Weights of a small GPT-style language model, trained from scratch on English Wikipedia: rotary positions, 4473 steps.
Each number is 128 + 32 x the weight over its row's rms, rounded and kept within 0 to 255. Layers, rows and columns count from 0. The size above them is the row's rms in percent of the matrix's.

# layer 3 MLP up, 640x320, rms 0.0391, rows 521-545, columns 192-255
size [ 93 102 101  96  94  89 102 103 101 109 109 100 102  95  98  97  90 106  97  95 105  95  98 106  97]
[[ 96 150 129 109  99 125  83 122 130  85 151 118 154 128 194 123  93 118  97 236 124 118 114 165 104 146 177 135 149 145 129 114 143  88 138 100 141 147 144 176  89 112 126 121  84 152 130 105  93  94 136 164 171 115 112 117 145 115 139 163 102 133 112 140]
 [147 133  87 171 154 122 152 122 160 132 129 159 104  87 147 120 110 129  98 156  91 182 156 143 110 180 168 182 107 117 179 142 140 142 144 151 139  75 117 119 186 166  68 145 115 157 155 101  70 137 112 145  46  81 128 206 157 136 136 114 159  81 105  99]
 [145 122 184 101 176  78 137 118  81 164  96  79 145 106 134 107 116  81 100  99  86 116 130 134 107 152 133 116  98 119 132 103 155 131 135  77 110 156 118 126 113 119 121 116  99 182 155  91 139 159 162 119 118 178 180  96 113  92 180  89  75 107  68 162]
 [159 158 188 150 102 128 148 108 141 193  88 120 106 163  75  94 128 106 163 126 173 130  94 130 180 136 152 142 145 163 183  85 171 152 141  98  94 145  90 166 117 173 182 110 122 170 120 135 110 142 127 168  93 154 140 157 108 164 203  98 103 112 155 109]
 [ 95 110 168 116 122 163 109  85 132 108 174 146  83 151 154 141 111 113 188 185  84  56 129 140 136  74 117 205 108  83 189 125  89 139 131 133 127 127 144 140 161 119 124 151 125 147  96 156 125 135 144  72 128  89  68  81 152 111 235 122 147  62 111 163]
 [182 123  99  68 117 146 110 151  93 142 160 140 100 157 122 184  86 105 122 125 127  75 121 125 139 136 187 161 137  84 111 151  82 136 143 151 129 128 205 153 130 165 150  71 138 135 138 151 179 121 115 133  64 103  94 125  90 106 142 207 142 146  75  68]
 [116 116 106 136 140 200 155 108 103 139  85 155 131 129 195 109 100 157 166 155  79 148 101 137 135 177 139 154 164 164 106 139 118  75  88 157 159 140  89 134  93 153 118 121  88 166 123 159 137 136 164 164 144 137 103 115 165 111 136  58 117 122 178  93]
 [143 121  58 157 123 147 120 152 121  82 107 172 172 126 136  89  81 100 159 131 141 142  90 132  63 126 166 106 126 131 114 175 104  70 155  66 103 124 116 116 104 168 115  68 157 167 163 116 155 175 109 106 110 134 157 125 100  89  97  92 107 120 189 103]
 [133  56 135  94  48 180 110 113  85 108 142 157 151 136 111 186 146 157 107  35 160 182 142 102 121 114 153 116 141 103 178 111 130 122 154 102 164 114  54 159  76 105 128 120  91  76 176 130 132 181 194 129 199 140 124 126 142 158 152 145 103 147 114  95]
 [106 155 135 177 127 178 157 160 164 133 143 124 115 171 106 115 141 187 146 122  92 105 193 142 192 136 141 165 113 151 176 131 143 116  94 152 158 136 107  94 114  92 180 182  79 169 122 183 119 146 132 175  74 150 158 130 133  82 102  77 142 127 165 159]
 [159 131  86  85 147 146  45 141  98 182  72 139 156 108 120 150  95 123  84  97 132  89 114 176 175  82  78 106  84 127 111 160 107 167  68 119 156 130 169 138  72 117 143 121 120 114 111 147 104 116 119 154 126 172 121 164 133 173 150 106 147 108 140 124]
 [142  91 105 127  81  93 108 138 124  92 156 156 100 169 156  87  68 129 169 132 165 125 140 102 128  68 133 174 133 139 157 165 127 150 188  72 123 169 123 144 147  90 162 128 134 124 123 127 139 184 104 112 152 123 122 129  95 127 109  94 154  79 139  91]
 [136 132  80 121 114 126  99 160 115 200 187 133 148 122 107  69 173 124 133 141 156  77 149  96 142 140 184 158 172 132  82 174 124 138 165 166 107 126 143  87 140 175 143 121  46  96  91 171 167 115  97  85 132 148 118 102 153 191 139 157 151 146  49 120]
 [124 127 116  93 138 100 114 115 128 123 100 101  84 175 139 151 166 167 158 145  98 164 141 140 117 198 145 135 140 130 181  40 108  98  97 143 134 132  64 106 148 167 129 144 143 123 121 155  83  95 117 148 162 119  68 113 158  83 165 127 119 135 119 147]
 [116 158  67 147  61 111 134 103 124 146  92 157 152 108 200 103 153  99 131 112 177 116 178 157  69 128  95 138 167 169 161 179 126 121 122 159 112 124 169 151  87 202  86  99  96 139 109  18 137 130 125 134 154 142 148 138 104  99 126 127  87 147 125 133]
 [195 158 140 139 146 143 157 139 124 156 112  89  99 123 152  70 108 113 126 154 120 120  90 115 115  99 113 126 143 157 105 101 158  67 130  73 154 138 104  97  85 202 104 100 108 100 101 115 188  84 103 125 133 116 193  96 129 130 129  78 108 109 112 195]
 [167 149  89  50 127 119  57  78 181  69 107 119 129 189 140 196 124 145 112 140  57 186 107  80 116 181 127 124 117 122 124 148 132 146 108 144 137 135 100  56 120  81 150  60 195 161  99 147  84 117 144 126  91 113 113  74 131 138 139 143 147 130 129 160]
 [105 174 109 121 156  97 204 156 115 132 153 161  75 169  97 129  82 139 184 133 118 139 141 117 132  93 103 188 116 112  91 108 108 112 107 123 175 120 107 127 131 112 132 154 126 118  20  83 129 105 134 127 168 138 146  70 111  85 101 137  79  66 120 109]
 [153 105 171 130 151 122 145 138 107  98 152 179  83  93 180 202 160 147 103 176  76  86 123 167  79 184  90 133 102  81 126 128 103  77 172 129 162 104  99 181  92 127 148 180 183 106 106 121 102 125 124 153 170 114 116  86 180 180  81 160 155 120 141 103]
 [ 98 124  73 161 150 199 128 126  75 161 105  85 116 166 179 105 120  94 139 124 158 196 131 123 106  25 209 155  78 102 116 191 120 103 159 115 128 208 100  82 102 116 132 149 121 135  90 139 178 128 105 164 137 168 121 114 125 120 132 106 128 109 186 131]
 [121 164  90 158 150 196 119 120 139 129  87 109 147 154 145 206 145 161 124 163 119 195  85 124 121 110 110  67 127 200  92 170 139 135 155 169 100 117 105 154 120 152 125 130 121 133 163 108 104  99 165 135 159  90  94 108 170 122 149 121 160  75  91 147]
 [137 139 150 114  95 122  91  68 222 150 146 126 169 111 136 139 122 120  84 160 149  65  86 106  91 132  99 128 163 154 126 128  23 136 152 145 163 158 131 121  91 137 114 143  84 174  85  82 162 120 119 162 135 142 140 116  84  73 138 149  84 105 167 130]
 [105  97 150 133 107 121 146 120 129 109 114 124 198 132 140 114 173 113 202 109 113 100 101 126 137 123 154 101 128 134 144  73 123 143 156 149 127 107 115 165  94 165 129  82 150 123 165 158 136  90 140 161 138 115 131  95 138 122  68 133 187  90 114 152]
 [156 164  89 178 115 143 121 121 112 183 123 146 190 182 135 106 115  70 149  59 184 149  68 142 117 107 126  69 142  79  97  83  98 113 181  78  67  88 194 136 134 121 148 134 148 112  97  89  47 148 147 109 144 141 134 121  93 151 118 107 119 158 116 128]
 [143 119 173 144  66  95 149 139 118 158 139 120 104  90  86  87 133 186 146 138 130 164 159 134 184  84 159 104 161 171 127 153 147 185 133 126 138 103 135  76 124 126 140  64 181 134 113  81 130 153 115  88 128 167  81 171 192  89 134 101 105 159  67 172]]
# layer 3 MLP down (transposed), 640x320, rms 0.0391, rows 521-544, columns 192-255
size [ 94  93  98  96  96  91  93 106  93 111 102  97 101  96  94 104 104 103  93  97 103  96  93 102]
[[149 134 113 127 123 142 174 143 125 144 115 129 115 109 109  84 148 159 160  59 137 146 134  94 151 155  79  98 144 135 144 160 196 115 106 147  98 140 103  81 143  86 140 128 193 120 122 152 215 129 111  91 108 128 124 144 127 174  65  75 132 124 189 114]
 [112 101 130  55 116  96 133  98  91 120 139 115 142 132  98 155 107 121 154 142 134  89 116 108 123  89 132  96 154 126 118 117 108 139 116 130 117 142 128 165 114 102 174 125 110 103 102 144 162  95 143 142 187 183 154  68  81 121  78 145 139 149 167 127]
 [149 159  29 141  94 165 143 180 167 103 178 177  94 153 111 152 143 172 147 135 147 159 128 112 146 109 150 131 149 136  87 129  64 142 118 154 130  80 111 139 159 141 127 129 135  75  96 173 109 154 124 159 160  80  69 147 149 147  95 170 183 170 186 112]
 [151 114 116 156 124 126 169 142  92  41 127 103 103 142 155 149 147 110  92 123  74 172 103 151 138 118 120 189 105 116  93 157  58 121 107 137 171 115 193  81 183 120  87 118 132 127 143 119 142 126 196  91 197  76 117  88 121 137 156 157 133 140 117 126]
 [ 92 145  75 143 133 127 148 127  74 171 107 102 124 113 152  87 151 109 101 132 146 157 120 204 131 123 137  68  99 105 113 152 173  97 108 159 119  96 151  79 128  95 125 118 115 198 128 120 170 122 101 195 126 240  84 152  98  64  75 136 100 135 140  92]
 [136 154 143 164 142 146 117 109 128 136 122 151 165 152 145 116 161 170 174 138 101 142 162  94 140 111  79 126  93 126 136  92 168 100 125 119 100 137  86 127 137  70 130 136 112 142 134  63  95 148 181 131 166 178 172 141 154 103  68  46  63 133 170 190]
 [141 147 150 146 109  59 101 112 153 130 159  93  98 126  82 158 149 124 110 104 143 116 143 130 132  94 102  99 117  97 138 111 179 179 155 105 106 112 191 132 153  82 156 134 140  95 128 111 160 133 101  97 126 126 143 129 104 137 190 195 143 136  77 147]
 [112 136 137  97  98 106 159  98 124 168  99  91 115 100 135 162 141 136 107 154 116 184 151 194 178 134 135 134 182 104 185 130 117 184 134 129 126 132 109 111 192 129 159 167 187 117 116 163  80  96 152 140 192 112 117 156 204 221 125  81 151 127 107 158]
 [110 180 101 151 174  50 143 117 160 178 131 115  94 153 110 125  77  89 150 185 108  78 124 165 131 113  67 138 127 138  67 167 118 118 128 144 133 137 176 114 160 131 113 133 168 182 113 133 147 104  70 100  72 105 129 157 159  97  72  88 149 155 141 169]
 [152 140 109 102 124  73 121 100  86 148 188 155  84 103 147 141  95  78 100 130 155 198  70 115  86  81  85 132 147 110  82 165 114 181 133 121  72 137 140 141 162 156  49  66 197 123 125  83 132  84  93  95 141 141  90 136 118 123 185 156 140 144 118  71]
 [ 94 139 146 181 118 115 203 113 173  73 165 118 135 141 145 137 173 119 140 126 115 164 117  78  99 187 142 145 183 120 134 127 152 105 203 133  70 116  86 120 142 122 154 131 106 142 147 106 145 144 166  50 110  76 170  78 143  84 104 106 127 126 124 114]
 [151 166 130 138 135 145 155 127 112 113  93  76 130 131  81 160 173 124  83 111 142 141 113 110 108 180 107  75 126 120  65 116 100 133 101 147 143  89 149 122 116 167  91 118 127 137 164 121  49  51 130 125 101 128 134 144 117 118 141 131  93 192  94 143]
 [133 141 150 115 168 136 109  88 111  22 102 118 106 156 164 181  91 113 145 110  68 184 109 169 133 118  98  97 103 109 184 108 112 100  91  75 141 140  88 146 141  85 102 159 207 127 175  84  79 133 150 158 131 118 125 139  66 107 138  90 121 127 188 140]
 [149 137 141 164 161 171  94 175 108 179 162 163 118 109 142 133 115 160  95 153 173 155 173 133 138  69 127 129 153 152 163 155 147 117  95 121 139 136 155 142 155 122 109 109 128 131 121 100 175 160 125 131 119  75 152 153  58 151  85 110 114 134 170  96]
 [144 166 146 115 211  76 161 121  85 167 219  76 120 187 106 142  88 173 125 176 119 165 115 119 159 151 147 125 167  85 128 112  87 166 149  83 128 192 102 123 196 103 165 183 130 174 125 181 147 110 136 157 174 141 112 127 192 143  82 125  94 142 147 133]
 [106  97 129 128 132 100 157 107  91 116 137 143 136 107  99 133 158 137 147  81 170 113 142 124 118 134 108 123  88 153 166 125 118 150 135 133 132 115 170 103 194  66 133 131 142 156 175 130  62 189 136 103 105 127  91 146  89 126 135 119 120 167 123  72]
 [175 129  42 119 118  94 161 121 165  77 167 158 117 161 153 101 123 109 185 161 131 146 133 141 165 127  68 107 158 175 109 171 127  68 155 125  90 148 129 152 116 145 162 107 157  57 138 163 128  92 146 156 166  99 130 170 116 132  35 121  87  65 136 145]
 [172 107 110  80  61 169  78  98 187 131 101 133 120  75 121  87 157 121  83 154 138 123 112 152 150 172 156 117 150 121 156 109 135 144 164 119  80 106 141  95 140 159  57 148 128 137 195 158 117 135  92 127  78 108  86 164 153 162 145 102 114 194 127 109]
 [129 147  77 100  83 132 123 133  80 140 126  99 190 124 117  92 137 119 160  97 223 173 128  99 174  70 142 124 167 148 142 108  87 134 142 118  78 123 177  97 134 116 121  88 128 115 169 131 127 113 111 161 121 167 136 175  87  66 110  69 114 145 118 144]
 [127 144 138 127 112  48  98 166 186 115 147 165 139  85 133 102 125 181 118 172 165  61 107 115 162 206  68 119 118 137 149  88 111  96 132 146 130 114 187 150 126 154 143 114 130  96 130 142 141 154 142  89 159  78 138 103 112 114 121  94 147 140  45 133]
 [165 108 154 117  96 107 110 125  99 141 173 119 165 112 102 101 138  60 125 122  90  38 163 133 130 132 123 162 156  72 141  73  81 120 120  75 157 119 137 142 128 105 162 108 115 120  99 161 155 131 132  95  80 116 143 148 126  95 106 139  97 121 125  95]
 [132 155  86 111 165 123 126 142 133 127 130 136 151 117 149 120 126 139 248 155  96 134 147 167 152 175 138 179 115  98 112 134 176 119 118 113 109 109 120 109 137 138 103 115 165  76 129 181  83 142 180 157 126 134 126 164 115 175 131 114 126 159  97 145]
 [129 180 101 101 170 140 110 143 139 107 144 138  46 122 118 144 114 142 115 130 170 154 139 144 112 116  98 135 156 120 103 138 123 141 101  75 127 175 143  75 135  93 139 174  92 115  79 108 109 165 129 128 127 108 149 177 116 162 153 118  71 163 172 117]
 [131 144 126 111  97 168 124 144  96 108 164  87  88 156  95 160  75 173 115 154 112 110 180 130 112 130 142 190 117 158 194 159 167 161 142 133 174 171 143 139 105 176 107 122 127 118 146 109 206  80 102 150 137  84 156 147 131  85 148 115 123 159 106 106]]